Each number is 128 + 24 x the weight over its row's rms, rounded and kept within 0 to 255. Layers, rows and columns count from 0. Numbers have three digits each. The size before them is the row's rms in percent of the matrix's.

# down: layer 13 MLP down (transposed), 640x160, rms 0.0551, rows 65-107, columns 0-159
# up: layer 13 MLP up, 640x160, rms 0.0552, rows 66-107, columns 0-159
down65 104:162112110119114134180170152145134135111109145121184118132072133146141113128132119107177120158142141123131126113095109111145131070141112140092121135134117109150131132164098138121112113101136106118142217138142084114094109113106108158135087120107117071120147144114094112107153176135080107130111096138118145131136126091144154075086138157134162121148142117162126091123089120139126132107162147147157111116154105162128136117122152112138121088103121112128135127094129107131113087088118152
up66 106:101133173116138106111149092116142110145071145146095121112169146085134144145145150105114119151144095117152139106136106190131115163135130125113128119150154151128139127161098121111126119125104154120141167160157110169157142128118124163137168136133175079141135157167112176132131130156149127186115128122091129144143106156136132076135127132176130142162079132143139117090133162112120119129107131143175174153156106126140157065138121152138130104130135134085161137123101141128122148134170134
down66 110:144110108085101125092126147086174108176142141127142130118106151130132084124092121122133121123138130165112138111097101146126112138127140117131153125129139166110141177131137125116152134129155112161161120182132125106165166119077081109104147112064127094125177149078119142081150095134112137153118133131129088106153136134124089104149099148160121160107114119106125158119164122159157138133136137111116085137121151112089114083106110114086146088117156117148112094126145145104104161143157121
up67 107:112138138152116131145144125107148132143085109109096108106120091146065096137148121139116092102150098088146184138141117143118136092159169103128126119140186124109096102114157106182124162137154088174101152083122137094132159089148133090109163141100114174141113143115127161132106120124127115163111111103092149146111109100115109118143130151108093108150141126134115111106116155125120161153137132099142157089168122137112158133104159171148136090133148144172143111123120153160125139108145111
down67 106:117121112139116126153105104100072130124108125071131119117135093138155128119126121086129104125133132158136125147155155099096135077118116103128145134124083133153140098148143124152089127125130137160146184185148161124150171110076139143129119137127111124126186089110105125158143123120163127121132087140119162170119135114111081174127148148092149097102144127136162093169160087105134119105134141131160120115143133141133134091151119137106090118147174122148164107114140158100136138076134158
up68 102:149093132131127101145168147104123146110131116153151097112138124113111113174132120120147109100143168148149140133115126142153143136124102028160196125130133149128105157133111127167131141094135126167131097134092154098138108115145162108100142120169108107142142144158149111138098157096106090127108164083122127104116153090123110142143124139087103135133097121117143129193131124146125186155112095135130095139109138135151145159107106149124158144104108121139112099150182132110109129131166140
down68 100:152122137131121123104152165141111125104128133097098101128130092132103136098140125104130115133109152138150113141085134098128190139141122063159146084169108160123118186136140158161173149138155105149159129117130147125096120130134157129185187084103131148171183107145142158126117123123118094105095148131154126113136098119146118169167139175112118112079135136121100134129110136124147114143089140140132134164146102123132107143146148132146130121113142114150110120156182141146075128122130164
up69 101:130104082118172116143136152101104153097131145100087100080129120145091136136101107119119133097119160109156154163114115127153101136113169094141137124180156142157105167085081109132126166126137122144104115149144114159160123099130128136174157115129108139150138110141134146118104152138111111134106138141136097083141137163091105135113136132178101158176173110153157136149127163075108126133106154095102118137138134115158123092114138105150119152108093135115098141142136154117103072165115113
down69 109:149163136133208152086170107097104138144111147139099100143129136150127055104131143084164087156133144151122119095164124163139107097129131137114171116083142126127116106142121153088160124125117117155121118108125121111097129171114123117140140175128118135114110108135113125072138150111119112141132114173125103087144156137094133164151130166168116127142132142107148129135087114102169113105129137129124107102082139156099129107144123139130109123165097118146099148103148130174142145146098095
up70 103:146122140096155126137112144147115163132131103121134135177119131098149062160106079133120141108127182142154105122109088163122152131125138084169116111128099152139135161126133119185107126095157160136135123124090154119102147093118114132121170108116112144145114097123123123123167141091109133101125078121154104102136103118127117153122084139156126164136133081091127109098108165136140169134183185148116103126153108160098112126136141117118116112140146159109150102132120153126110115143141191
down70 094:131113094153147127156106102116150152168128119129062135119091156107118070113147079115143112115122134152097100144107112138141170145156151126114116147158097138147160103125113155127114134132112129132136134171111150143154120143156176105125108118109107108139134131169112126138111121141102164157144144186101128117147158163149140119158139106162134113110092128128114117124118090117115096082145098153147143105082081165075121155139168122141139081071121103155150146145122140110166145107131121
up71 091:130146093126142151124110147135106115157152129097123101151076152096161179136120148128114096095112142097156128121117125141086112114138092126134153090144185141157147157138139160128111139101104128115136114127137098133148097158104099137072156167090143129153154148110096136095096129134107100130123185079114137153083116112138144125145095123090105119163138060067126126121123123129127108144111141116159143163136103112092097108134116120140146115135177129159101111097139151129146116134148151
down71 086:123112121126132127133097083157120106117128135116098143109133095156152124119137129120128152105110094146118144115145114125130128152136156163110071119148100139158084139146088122112178073160087106179105142127122159114088153144123136126165151124120101132136121108085111117121155101124087125087111121135104156172101131102107147126109158156116095114154159180127130079100147128111083109125107116100129123105138146155141162147122087079120112127156081149114129104129073152081127152147131122
up72 089:147116138162094121168110124117158141162129104109092125112122093120132102111173101123141092135118102131116142155109112128137173142150128116134152084089143162143107122140161127112104132172220085154135162081126156173142165101164149134090152143138142110112133121153160119113134153128135109116118149129162153097079156118119095114132161163146108134146110118135103140121118131104157149098137108119143131116127131164116111169134135155096124127110112152161125074073113112114167112127119135
down72 093:090129105126119103118110159098106153115084108125131114127095148095110090135150162153123106112155160100111158139132141111127119128124090077179094115119080137127145113132126133133169154133136088105101118130113133132119149140085144147150126177134173154134123105138070117130078128146135065095143125161106169122153120130098081144134114139116117091116079114137123094112156120125104193141146110133121105109147134108140131149114117110136142078166120127123114110108111117189111126120148154
up73 102:111144157138147127133128141128115108134115118089162128106163127136123131081122117126125125129162158135120106074116133103161098151112118145152096160130151143136109109128129129146128110166100125115102150152168137107086104077127128120143165120096114162139130124097156156107090131139167110149133126124138131116095141101155126185105133144127155126091130166127109099142088123149139159112136172120100152149099134082099112114147067154172113108149104141137072050115178116137129106132127156
down73 097:139160149150169141136105132115124149110144114158124148105083135140166115137098091080089094114119144095164146148133117126130135166140111114147116111123074114126140117149122133147189142119170115111113143128104142123131149094133154119119124127072150110107138140084123138138133161122111157106152100158135120084145086117129087163133178110142111124108110108144119168174128142150098117139123112125160138199162125126134154130115077146108143078094103168144111137110146124102091098126141151
up74 110:078134155161131140157138133140117124114124164143150114119144141114139127119137133125126141121186153088120141109091139176077134147112116104104142139119143130106120143118144151103098147121152159131073155106102081101146134107165148141106136090139121149117128139127110119098111138100110111162115133132110143120157104147089129132135119128105135121105142096134137094154141095140089181142133134117093073145132180151140124127080110112153109106106218131156146132117079165125165147091162135
down74 106:075131129103118159175135191143123117099128161131126079107104111119136136135129141123109123117159139125095122103126127133075129154137119114123063111107183163097157163140131161118105133139089136156093133110153115137160135137150119154125143083165145145113156114141156119158137122103133136151107098138112139127110123126099095146129137118137142133131129146131102116112122133161143141095132146098138118095142151162142139149114136088138128097139217169142184168126104164176116108116142154
up75 100:092115153101104162113118113118126147136151184127110147127107155120118153159179133151159077116127183103179133154154152112096113109134160120128137110122168103146154153117110139145116118113172140149095146121120136096159093124137137139097141129121158170122111110137129137104159133138151094152078104112077139124134143128093140087125134100104157167115155116153138105099103183140109138124122147122072146139140132140139110115137155094148151125165139159158116101155101161130137094159164152
down75 101:141146095127111085140140112152109093134163155147118151121107103100130081108130155135164120145158165125119145135143099106093161144104152156115166151175120131129133146123139125117161140148091135110096139112151114116126132131124151124115169119140117077135151122112124108139131185090127101178114133137074150088154153139140134141071131113129137134117115109114145112139132086172120154168137102149185148117118155087129124153144119060157088126129100129122146132115152151104153149098137075
up76 103:118154098190163127110128162139126145141125097097088092133102119123181100138151109117143117188134096152057102145115134128148130126146128172120118113105108146170114141136139085152166167143145130120107122144133123143101115121127126185106071139150139130121084144137160130174122139156159141121117086157098088125170142130143150099150114145136111129087105097144118110134121114079135091147136158141148144134138151151107141118132119115110098092117144149125103151122171169134136121133150141
down76 112:117111122115131087162134140125128211143118129151155127129129124106145176141153093108125109140107144113145128116109149121144101106167103122139137146126119122157085166131112120142160135148144111138133151147130092144124100106164113092148095152123084127095113119156124139119069180143171133133136147167113102174153097126095108120089104089136140132154148119107107185095134136089138100157112116096102125142151141122084114134155120179104162115105134171114111121134154152150148088136111116
up77 106:150179166114100139126110169115096151127120099143115146192104129114135132103108121125128119121145155122104129131128127126117129123127174117122120145120151127140106140121143115097144111117107148134117152145145125073136160106152125087166109110139125135154082119139105131115126143075118166138117145143142119147114149101116109129110151127099131156077206132113145112107176135120126108078087161137103134105143109174133140117110142115126096164188157118107128136106081118148168111178096182
down77 104:087091153088120144103097167120081128111112111118126098137163135116109156119145158133101098116175106093119127100154119111154149150160169107128127127120121135146119124158129163104161115137112158091118117123138105122101152097100114110169128130138160125133083142135109143138171140157201089164137140120152100145120129085149136126118149134160099127084120145136115112158130137137103173131106111117076100085142090089099124132121142145167143136156159114123140104158107097158115136171149145
up78 100:121111113144090139143134106119128084141119139158081156165112158133104081111117102088112115096170140152166157160119140147121163160122142135131134131162136120111117147103101128131101152111150114116132132113108154129136137147115154114160116094144133151085170171154148101141140104142125118124126122084151143113105115130113123123153100147120140127128117226119127113115111141110153112106112118116193179119161079132092146078158130110140096081130080136132109161120110108106143152137130139
down78 093:125128103123096073116142075150165137106066095107110133113135121121136133142103123091116135170093130165090133113156127103140137131109081133139124097137077104148144100118106120140141169131125156110135127097098172099137171128179145096131127106103152127101127118100105127135136132148154079138114114136113147099122118086138140133124091094102122110158128149101133148130133164119126143118154131129109123121121127168132107133108152144148103100142181077142159117162116123112151085066094091
up79 110:153162140169144129114147125155157104157119131090158127123137105122152111126126109112121118175112174137155112145121119153131132098112114143132097158122129163107138133087132118075135160128116148096156139111136114123144145150170107134166127137104158107119120108140143138109148121133130136133122113101126177131172142117134172112138104132095108168148071119149107128077130108091097083111176085077124084156146116144096168109158158149141121117109171136127078182143122133157163113145149115
down79 105:175125133129104091150162121144143121130158098116118165097159123102107116134167140137170078086126145131134099132143139093106132124093059060081102125123110144143156129102112115135177154112143107126093138142122155131105106121118128133140098122125126129154109159118118160138106123147143197122105092118134135135095152132145142115130147121165132144134157125144130136142096074139121152145108105134193101145085115124145136168131127134120083126154117128102117113109162157142091165102157143
up80 096:142098140054109110131143136122105121156123137115135106148141106131154136192121124117135149102087124127103139121107111133123078164092100128149130085114099085138125136114159164098113117125138113124120097121154163157103143141185147130121138092102121095134085087110125118117154125124144134159116171128150159129135111151161145149108097111158130146158119181156096094175141142123145100152166104164134158123112077166112110157153126114125138137140095153087150139134146161123113146150123099
down80 100:128090101132134150127133174155113135143136175157155114157145149139124183139072084103131123132120133133114094094128095133121160131135138087132166097145108122126120099134110128133128154140170061126135114138117123129123143134124139117100139120127172150134135152124114120100143113121088143135157100116144115116151153146151114165077096151119119151162098118132180128180120079148108149122146121134135118192183107131074153153120127149124122075138139088137130180123115104100114120130126151
up81 095:151094134108132157103100148136076172082069123133130126156115114092121117084146082111166164104127099130166161107184116135176100153118169101131137172131130143108102139147086097090100136140105132102138161121161159142144129090178120122146137125132140116159141111113124128148109124134130120145139146154130135106162117138160099149109128134126107154146136160166131130160139122133154101118128119162139090130138085101152085105071127115116114110118116116161144138105145150157138085113142133
down81 096:148127095126134098153130167128188130137127147127148086108137121138119144165114131139154123133113148125147147156166093154114140156177131103105122122130176090150173149079117154143111150106150109150114116140083101130134125138109133169094129128169143111157139149141104085160146095144114115099128173120145150163154119107148131150115130086176109177099102155153133151148130134149115146145149153122174148112142127156090133122093116132144130093173117114152123153156094113101152153096165106
up82 109:088117155155132133105144087119143102168118117097093132115068186103181129137108139108093089140111118147132140103131151124112131126155125146130094118145131103080110122132093096109143144150121150113122153147114124148191152122133138153093140165106088138149162103090118138104121164093164145156091122117145085157142150112150103116137156101150124123134095095134138121118124090108150147136120149149131091141142117172117156090141105167127166127157113151131121096117097125188132105137117127
down82 103:164119119106088103119125131085133134122117178151158165126136148100115105149121119110150115089142110117119128125120104153163091160103138111155134145140116138133141126143123161179084121112114103143145124147132096124067131128134150128146122161117104152134118157164128138112097104157144132091134144154097163120102137147108134114125156113119091142165124089145110128190105152132115138067160071119104094108075094068132135148128144089160119105125138125152133169114184124138119122108117135
up83 101:134135128115173124137072137124132116130106140191168128100124179141153112113174125106090141123117107132117142130113134115138100154071164128091110153179150111170138124135142117112119113140151143107142113121141135100141107150102159128135114096142097157152169132118210099143131116145114126108125127114128148114132152117104152082087087152139124113171093120148114120130155118074111131089086154119141120138165143133145125125138103126168108124124149100126141100122144124115078068143101126
down83 096:077094158109131126101105129119126091127144071131126101136143128150127144105116114089130141166118127192132133156158096153140156126145158104142130081070149145094099165129111165168110129098131148123122133105134140109145133133168130206122086143138149116092111111145101128130130127116077126173130158136132114148111096106131121129146103152105109100136159124104095117100108116166123122119115126146112138106124151116140089137131117086082134110118156100105097108105122164141181100116113107
up84 104:131168170150139080134178188132121149115113137114117136091122180150096124108111114092149127128107106093138142147143122168137143158158115142087139146101122137161123129114132130101156146106134142087131159135135148130126117156199149117153153117110155149093154103153143133105155086148105159145158094176148163132107115121130141138085083092114111141117161132153125128137127121180144137142121143102125116109117164119136167133135129100146120099140144165151098168137130143145090091125167157
down84 104:122167163113120125113140164169107154102140141119153114158114131148124167091081126153120128144106115069104159140138066124156153121120130123103115136105152129116102102150140126129126128160186166120102116131134136093079101119153147092122132128100111145090137118100113169126156116118094115116145140109123132123107127117129097148070150108115099085155153156114100143109096110157094147160103182167122106158139145115133132111104117146122109113098127171140144136133088161095115157120084118
up85 100:106109126148126119154143118124067102168099140112067137128107104128074125110110111083132133143128085129096167162132100159123131158162106154108090137164057123152134143123125134133139154096146082142127116149141108119129125122117125129146128120148135168087135119148156115145164111132119134121139146132102107133158082107119157106131100128123159119181130161089156161145125134067130122134123130149143138131153176198171133150161145137106127098133143154131122106136148127106123108129098162
down85 111:100130100141151130109140138094107133139075097080117152109127109141084182115163099127104154118141129159095116107125148124117138120114093119168111108142111107136106108140084151174131133095136132121090111155111116178145166107151116106145124101093125107123115090159132120146116108126111146134093113124112168157114129151145174095158130146169142086104077134102131128110143152117138151129162156129122134170091151113100150136194158178112095100127137129165121117105124122097148131149152118
up86 087:156143141100119121097131168112121132149085132151167084112176158108095134114110102108104148128181166153147174129112120110158179129114109132140118112124114141118134148105106112123138119120113120167133127129116122102155125140110140135135124127082145144135134089121088162090061149112108116172170159111129126110143156132092100118098125101130135120160138136097126115167117090126175142126128126111107127103120154172095075092176143137110127173185150097120139146101103121140112114130106141
down86 086:123085098153102124153096143153172150118099112104120119118094136102134091120093090094110137096139122136135137082097156140084115141141102145116104132102154121085093114150135144127166124131142101109111088133114133098137137121141130173142074118126128107102152169134193091172159076158107098099090124122106086120134141101099170104136172120104145124103147118121144123142149151115157124126090138100098135117140129165117133114111109133101117092114151155091130148107115080104138123129125143
up87 101:112116116122120102179150114109149097113174175144101105118105096089113156124099137129142108144166153116155139119136087081128047147094122119124141096141169106101077136129159096130123104149146125116165130160126104101142126087112147167112097141108155144140113124174130139082134099149123117109155140138124133103144115159151151149096159137120119156123136145157117100158138149117123101156106090128131168140144147105124121182167177152133158133098143121133092146123151130107110107124122103
down87 097:141103118109114148104107135132130130110091098171122129125143150173148105140131115104147170152138091092116121093143169098080128119143164154114105139134092176132122143127132128181158086132116118105151122151115126122142120164114142118125159123145128089083161111132127140093118153096121116112150113155103104094134134156118143146114083159107152107109146128110157089137164151153129085123160136150115120127176102090105135133101087149072177138116085091117117138156163133127164134132128169
up88 088:117162127143137136159129165152135132123110163185062199153145122151135141149169089078134120156159142129149167124133138111153165121137147162091112125108156119119136145125119149147166141143135112156159123118117104113103161127119125117124155139154095105100129096109106117126120162127138127104101114127123174125110100124137091106109097084103158108107121098108115133122126133152095168114169144094149055132106110137087119131116136143156086136151131133145092142171129135115117143141082128
down88 086:151124132088123126119111119114118157090130100103140170120130117105147152135109102154121102117173094115180091110119110136125106120149163117092103151106138156152099152132129083113170128173115128133119143147140126096102142097099086162145103149142142113133101132124146147120115112148145129114139116120105121133090144128125136148174137159170109148155110122113133134161106082138067110151128109186136165152198151136134136140054121147145151156116154116144132093135097135154111104113120092
up89 092:134106116117100134121101115134140103111143120085172108125140125101104137117125136085123125122158143131108174093130139064162095130128140172113151124157163139141147130132111123126111106098157079114102139149153163153161140144157134159092134123109159121179149105135147070120117103164135164157154135149135130096095158090161157130166116071105139129096126125157115134133141116114140106130099096130133131102145113155185147162125180106148113090129162130132131153085144114133144152102101127
down89 097:126119127128106049133153144129101140094155137154152133169094083101108138123110154141095099134128129107137125091099161118081105084103124104131098143129133086104127157131150098140104113116118137151120117127097093158146156099117097100081098121144143128093138144123115111086133140116110170144126168120154119145142166162154127124128143098073110140131152129127122128096170122111130123125132117160138096080138148126114135140146153125110125148157155163148072115098125178145139140148160076
up90 100:126134136120128144143121131112162130134093149105125125105160114114094092127162136115170098101106121181111129141129129152125121165157114143119172148100115157095153149122156095123173132106135151143101125189189152144129130097137118148095128109155097130105114137119144103102113159133155132102117121071144179087152123126145116128159113134126131107117144103094111101110158123130069142096139101138130153113101075167129129136084111124098171092131130114127155106119119087168158127115176119
down90 102:121182129091156137122155132117171139133167174146124091155121105129112124116135114089150156104100075140131099130104130059104125119136112114094129124142070120137126137128136086105143091097164134109120169144120155118135108106149134158111126143105097128142118152092106135076117123100135139113139158101162124154117114134128107136112126107083136109104152133107139114126164128144127135128142127128168141130141079135134094103148148084129146205115164088125139119164143105166136120092163102
up91 091:137125143078161140153102165132180129155108205136159110132131145116113085136139154145155145156116090142133112109122119135164140127128095157144052140119130134115135131140151079124119157140141118128143136108136131107077141126094158102142126137136111093134088152120162107136113123153145139116129125127128121105155139123126164109136141168138167157109144153091170105141164097214126143129121135156088145098134093107170132131094161093104161123109149142143137127113131136147157139142125121
down91 090:130075118049144123119129140138159138120097148144114058116147163193123149139094105115145129169136109139122135085143109157140123149115116129098139100085130081123145124136144135128159114125120130160141149099139130118131121117162103156119158142138119151135093152086142137119110133074102079135146151123105117103148134140080149128090120106115138091111122169094123073118125126119120137143133150152129138133133173117140113148154141161067122107121130122092160106158108133114107145114083108
up92 097:161141120108082113147138152116122146104129126110130146147121117130174125102127110156131138115107104120130147116134105138160117122126129116120110096156126167135149106156119106141087114061110069113091117137115125126096084113158092116087110064144111165171142135142090120124137133147168169136154099133137096105120169114102116098113106128150167112101141167127145111157132105126185137153130144133155156113126134109145126143122169182171104119126158113127164095092109108116127104168128161
down92 092:116116141123140125158129108119130081098163121154101111126127128112142149120113145107144126103111072161154119117147110165083117166123088163103124128119110129102089148113147162141118148160139126118130146096126113101092089146111095171121112160092116185111140151128151105132121103109126124091118160111137110143138119124111141181169140129134148120141101125118119148125155136102132127164082078156130105122150132108135115094118075097118153178153107093123069107155132157169160167093144139
up93 119:083097107127145138122156146119136145147134103118121130150066146131178141151148110126131121116107161145126158152082157147143110138082085095107139162146131142140131161139119131125145187105117144115106119103107122097097148113142109120156095146113105119155152139146155125149154129085111123082125108120173130175099108108124160140122126151124157172134135077149115122096117116100121148127116160178098164103096175123118138147133140135171122154170131147060123124101140141114133103102105151
down93 110:117114143126145129161121140135148125154156111103126101113134146130105128108097140149090110128152116128153165145132145150124185132114132140155095117152136106152117120093098127143130084142059106152088145096133094098120107120126130114125066126129115121124144084111142107148164107186143125097128147099138097138151142117168138134103137095130170169091133094143098149133158121104160139133146112162151131096057148113084096118091146122139151142179090125147153091134137138094130120119101131
up94 103:070111146142154118136140141094132125182140094149115106122133169157169163148121115112116109100073109122157198140109079096117119145144162095144109108130120149147139075151127136080145136121152141160125130125127133126169158106127139142157134121086140131158170124117122150123116159139156104106095155114105136132107157145126082153104126084112162137123171128154080119133120107143107140116148136105106177123099132124124134132104153120157099110137128119168095164116139178124103159130117123
down94 097:110148106079101121128161131131107195133145172136098114146124066143143131137129122127140135112133143118108138119136122136119079121126063131079125169133102148116110097134119080090111139142125181102151139147140097120127120162145146132108088157121150136139123125109099166115082130122129102131157162134130115113090157121126113155114171129152129065121108117131130093098134136131141131084132153154141112146132123169153078170127151124130111158125135146138124110167123115114178138065148128
up95 098:111132136130173128077154151117149130126099146147158124133137175121130090116143146110116105139132132138099130132127155126089145098131053126172149152143115100158149123090140135076143119099127120143121116155111128124157157121128159142100138159138137094079138121094159121114090154132081161189153134081116127141131160100104127128146158105158122135161113119159139129126114156084118104114097145169153147149120114104139170147138128150146166080158108157144112144090132121120185113123128128
down95 096:193152140175083147127102146184101086150162091154138168150127133119127135104080143127157091138149097124157102149169157113133126126105171130126116142130148134159129143090106139134137120129092114140146138091157153155092146130132114177135101113132124118145139154097121129100115089085127108147101125095112155101107153166130092152142136123169128112132131163096151147099102122107077087130109111159126143107145148094101132145111113152104116153125129103160119122127116092112105100114162142
up96 099:125154118107083119137139142133141112151125043109145095138126151113139113098138115099129135143162121163164093078105093137125109079182129136122135138126159156148173102161122136110111106119123177133138089124121111112126119174139167140113156088173146141128119148122120136153122145105090128169176108135117131128176088113151126121129140122142103128126127089139139119140161102137157119120106111159126160100108119111183135102132137140166119089172119147116171183140102121143122116114134130
down96 106:129142118138117118132127133101172135144125124129129146134138153136162165103160117100156186116150078130146110135146146147154138123131167075170154153108135123105171147097160116118115187114134153115138120098150124067101139161102098113119131073135120121110132096139113128113134074088145126152148118110151136083137115147165144131152153146145108123120127087155125111094101102151130072161147086121159127156145104135147141128122115142121122143143112140122158129109105122168162114127061161
up97 097:163147108145079159142114157133127125139131135177139136129145143084103139085128093140110115114128128116100145101135110147095117126153094154126113099101155147111136141109132137115132170087132107178104086152089134089134113156149093159142145102147117112128119154145123145175080115101134145145156133175154080135091106133143164073112120156151112144142118136092140163155116143131132123150150116130069148150102101132128101142077142116118132118144101134166134099166135154128133149070105118
down97 098:120133153115134140125169103171100153103092132121112149106127108131126158156143097106136091135117128127123088145164159124142163147135148104160148107143141156143110103122125111159140109174126138157127101140126125113131166074138159104094159105091129129082142149124146138208141103145143173153091080120133149152156139152129101122114108108138169159109095129155115126148129130149124103144133117115142138135121098157105123114110171154137096111088149091123097091127076088096109173115144131
up98 101:166117115135135140144136159139150139162100094092142152145154094126127115127110160135117141110142106120133109108115129143083087183071104116112112180140158104143110112119145127131191169133103107135137131094124139156097173117154137152143130108097118116133145135120119118162147125148103115148144148157151138133094168108173181112089115116119141161157155141119118135109110128140100143112141156128098151132177186102131107097096101124116144161114186152134122145139171160089148126109130140
down98 101:140115155161156115097124168129147097067149139137099125121115130160137157130117124155112093107123148151166162095116146111164120143133079101089106110131116131173083169136093097150111120104149135127106102122150085094082124144125129091127081131118132149100111108117122120154173135139183130162131142113146135118140128129133149094107117122100144145163142167134149103089139119159170148139083116100145170131144139063124091117132090145140136127107144127147112120159137087130106117146151141
up99 097:142130112172121132106139137118140092147123147104120113147125131111144117113105049108122126137148183122127144135159139129140120127100104091104108156135120113113122096101172132082107146141119149089139152163164131123220176123139107114159108078151132126136151123119097157120172105136129120175148133139107115107142140165118146165151171138164142138110164128089079139128158098147109128127154122118112119085087136101083123097091112124111153136123108110114125122093132130119129123146147111
down99 092:129157124136136074112099143170128149111125131105097141141086118131113108112131135142102095093153162115092113144145121141080107108100128135108125153153092126111117145157134113152097135126078158171160104166127146103152116143105123124089100107095111109119130141126080165138118104138135135126142147135143106110087100133139177144152124126128137100128120115121135166123152140153172150102135150161147110134150158103184143082134156112165137162171151149134126055172128092145106125154151105
up100 093:137159128141120085115160088099122150135119119146110094134099118139159069102152144141112133102129131145150136130048121117153150132113129154149122134146143159138154156127113128143130138110128116137111146130120109108112090169174091107110086090143138118122108119106131093119125149091073137086093126163145152158139133113098139118114098123131142140145182148142131117163136144149132119137117162131121090101055120157153108180146127081123133109178124153120153144124077111119092136131127155
down100 091:147123140122123111124098121152077103080158111176117145123151124143119127186129148149106144143152115115185091118113096139110089135126135145150122161137131116109129121115129171188104126129095134135130149148100136158099141108064111120151130140109131135122084122179086147119105121104133085155163097136098137146190118143119159113096155115130109118127109140143086133167134115125091153102136084095124103100127129099159135107110143137105149123098130109129120097118180136112160126093097145
up101 106:133167131139131131116134133114134116143129122130139124165164175165145129142142128126074101132118144121154185122140142134119146135133127124157111080114110133132087150100145130120117161129117126118086106109100200094144108148132142109197116127139174123115151107153180112120120136126132129116193139127110103142163144138098162159133138113097150156159122155151148172160106134162123145099186124138147145095111157136175165158118122140117103134118146091173170116130140143128088131142145112
down101 099:154131112144115122135143153154150100122086096096162120154144142140134151163084140111079139112123143136088113091091115090108123127133088107114146116127122156155158155113105140157110063137116127076145136143155096091121124084120118150133118139117139123061088124138136145099092128115108089106139124086104106133123190155124097124128182107158117150156144110094117074111136107129101140147130165130120117136168114146121097111152141121176124104111114086148126138126143149153131118112144118
up102 106:168134129151147182112155145113107166128155141138114138172155139127107151126118138132105100117151128128139096142133174137115090164154124153130111105090094152158114118113135137146117133154074096131164145123137131115129110098092142111118187130174133091133110136163132136112146152100134117126112144114119139122124141124115153147127112152159116160097131088134115129163174104089084095145106147126127134118133123139078096138111139145137104079143113185065122089070121107122160090116153121
down102 105:131147152122127107124116130117152144140163212123121158142083116154130106175113141130117096158140105109095136101136106130147166120126158119135134109157135172103095114125135088110095164117156147150117102124127130128151133086175101123076100144108127109149106162084127147189142156150108167114145125168112183127154119130122129140116140114138105153153150135127126153150120139168128163118107179112151143091089130139159098138109089111137150144142155121146117145160147111158120160113098109
up103 101:110124111119127106129133158116111198113108115073121122093102126141127097131161131125130135084061148108084178114136128139151118125118099115143114080109151138126106128127165113126124135117131094115078129118088136108122108119193143154113154173136164130124134119162140129162126174119091143109127089117126123127066171099149085150099155116146141112095130135154160154154153082124133127113116142156102131116087141158124148151146135096119115105148115115126139101098143165159130142109138132
down103 102:096181106187145122122149134117130110135162115112115125118118102094132133132122145170141119130124141152156143125132133127108105125111122067166099065124122139150073121176150184116159156134134108159118107063154104143126168141134140113151124118101140116097117118106159128135134121146148115181112097087122130146089100102102114175158119139152169129126148112119110100154145108146161118087149135128134132144129130094110120102112078176164102110140120132108124129113141102126132147129157083
up104 092:127149114132110105117135114105146137131120106137114126170160124106108141155151146125106142182138115109105133081146129139105119093131122093164112075046141132113102137124132124168138134141187120142135119156139124098153122129166164141162118121143078140103098115118110111159159161126113153146152102208101147125121135126126185107151119162136088122132151147114165077125125117109131119116138133106145103116112118176101120121143126136127120101137166143086158119103123163099113149169114150
down104 092:137084131159150090126145156132125108144106147068144136123085094117143143144121147132148163140124161126110133146100139127154194121124132149096053126110115145145117164121122158113135119097183123132134124111126155136111135118103131155183103100136112093140087103124073132102118172076116114193133124128137151138165118137113138132089128148135117173161153132129083164164148163118108127146126108116123083111098137142121128113131147149132135134130147132112147164165133120166124123162134139
up105 095:128152143148116148139116168092121105135088144072116130124138132095122093154160112148122110113138113120153079089094120137118108131133152156140133115148131105090154133141101162129116103152105107114154139116120173139155125122104102126106124099102119166091116134089165148108160154173134158193152140082107124130078103114094096108141153136163151127124144118100152145131144133089134128163143129139109147130072138139150094105157086155094111116115134159117139116160112162099149156080149113
down105 094:122138154148115137140080108150132126132122133110115104142099173140135119090125107113151136114147155170113143100121109103148116115147129120159105144085116124169146112166121140103114079125144118110128110135118173137103159079121107137089133099102128119128124155148157099154150128136127156160148087186169120125090139130130123142152132083160168094096133110151151117118142093157145140105159117146142148175149110125157099079136162127122090109122125075096156150143104116158077130177139135
up106 107:148102115064084125110155089076139111181093089115152159127163123124105102094195109147110147159122144105162110166082115115152169106137146120144147143130135141111107141115122172105183158123115107118116145126126146142148133108130149121117091118110127101143114104109130108137136101108144128126133148066148135151110141121132121125136164128134111137110163129139135119171152135094118133109163152117123128143111152080117146115099181104091107148175133120107120118081133132155109128160095125
down106 110:094146131167103116120092135173090131131151132144121123122165124146160117143126075124075102113090129102123129109134168149153095095125126092106119140136114091161148145107115158151095120123115089103122155125145124139106135120082065167118135118113147152125106147153115119098153135137092126171200138109135097107090107136108157159149124109121128141147098150134111129105128106105116120091144121087162155138111118131097118170157113134121092109118165144148153107117092087153163112161144138
up107 095:131151177158118135183136120095125194122145126116120093126143124116140101157128095114098096153173144076104113121140105156140156127141131129126157143138134134171153144154124162136108121136111149124120092139101082124129130118154159098082138115149152087083120147123100156118167129096131117134109144088153107124131164183096129148133089140141071104135140145141123154132145140158102124132154134108094122176142125178107145152157122151137136120136102097145130107102128130162146082110130084
down107 096:120116124140119135124093099152125116103138103135154112130122132109127131139111111149129105113139181083092089122136103190119095123082152094139083084073097129124097114151133164164139117098096115129121125141100096120150140112121108130101114099115153156125118101122146150153137130104102115120156119149152177127108151138100157145121089121156137109101084095111125155131120138129115145152087117105131138060086146169150141148130110102145126137161167142114157163129113168097111086099110095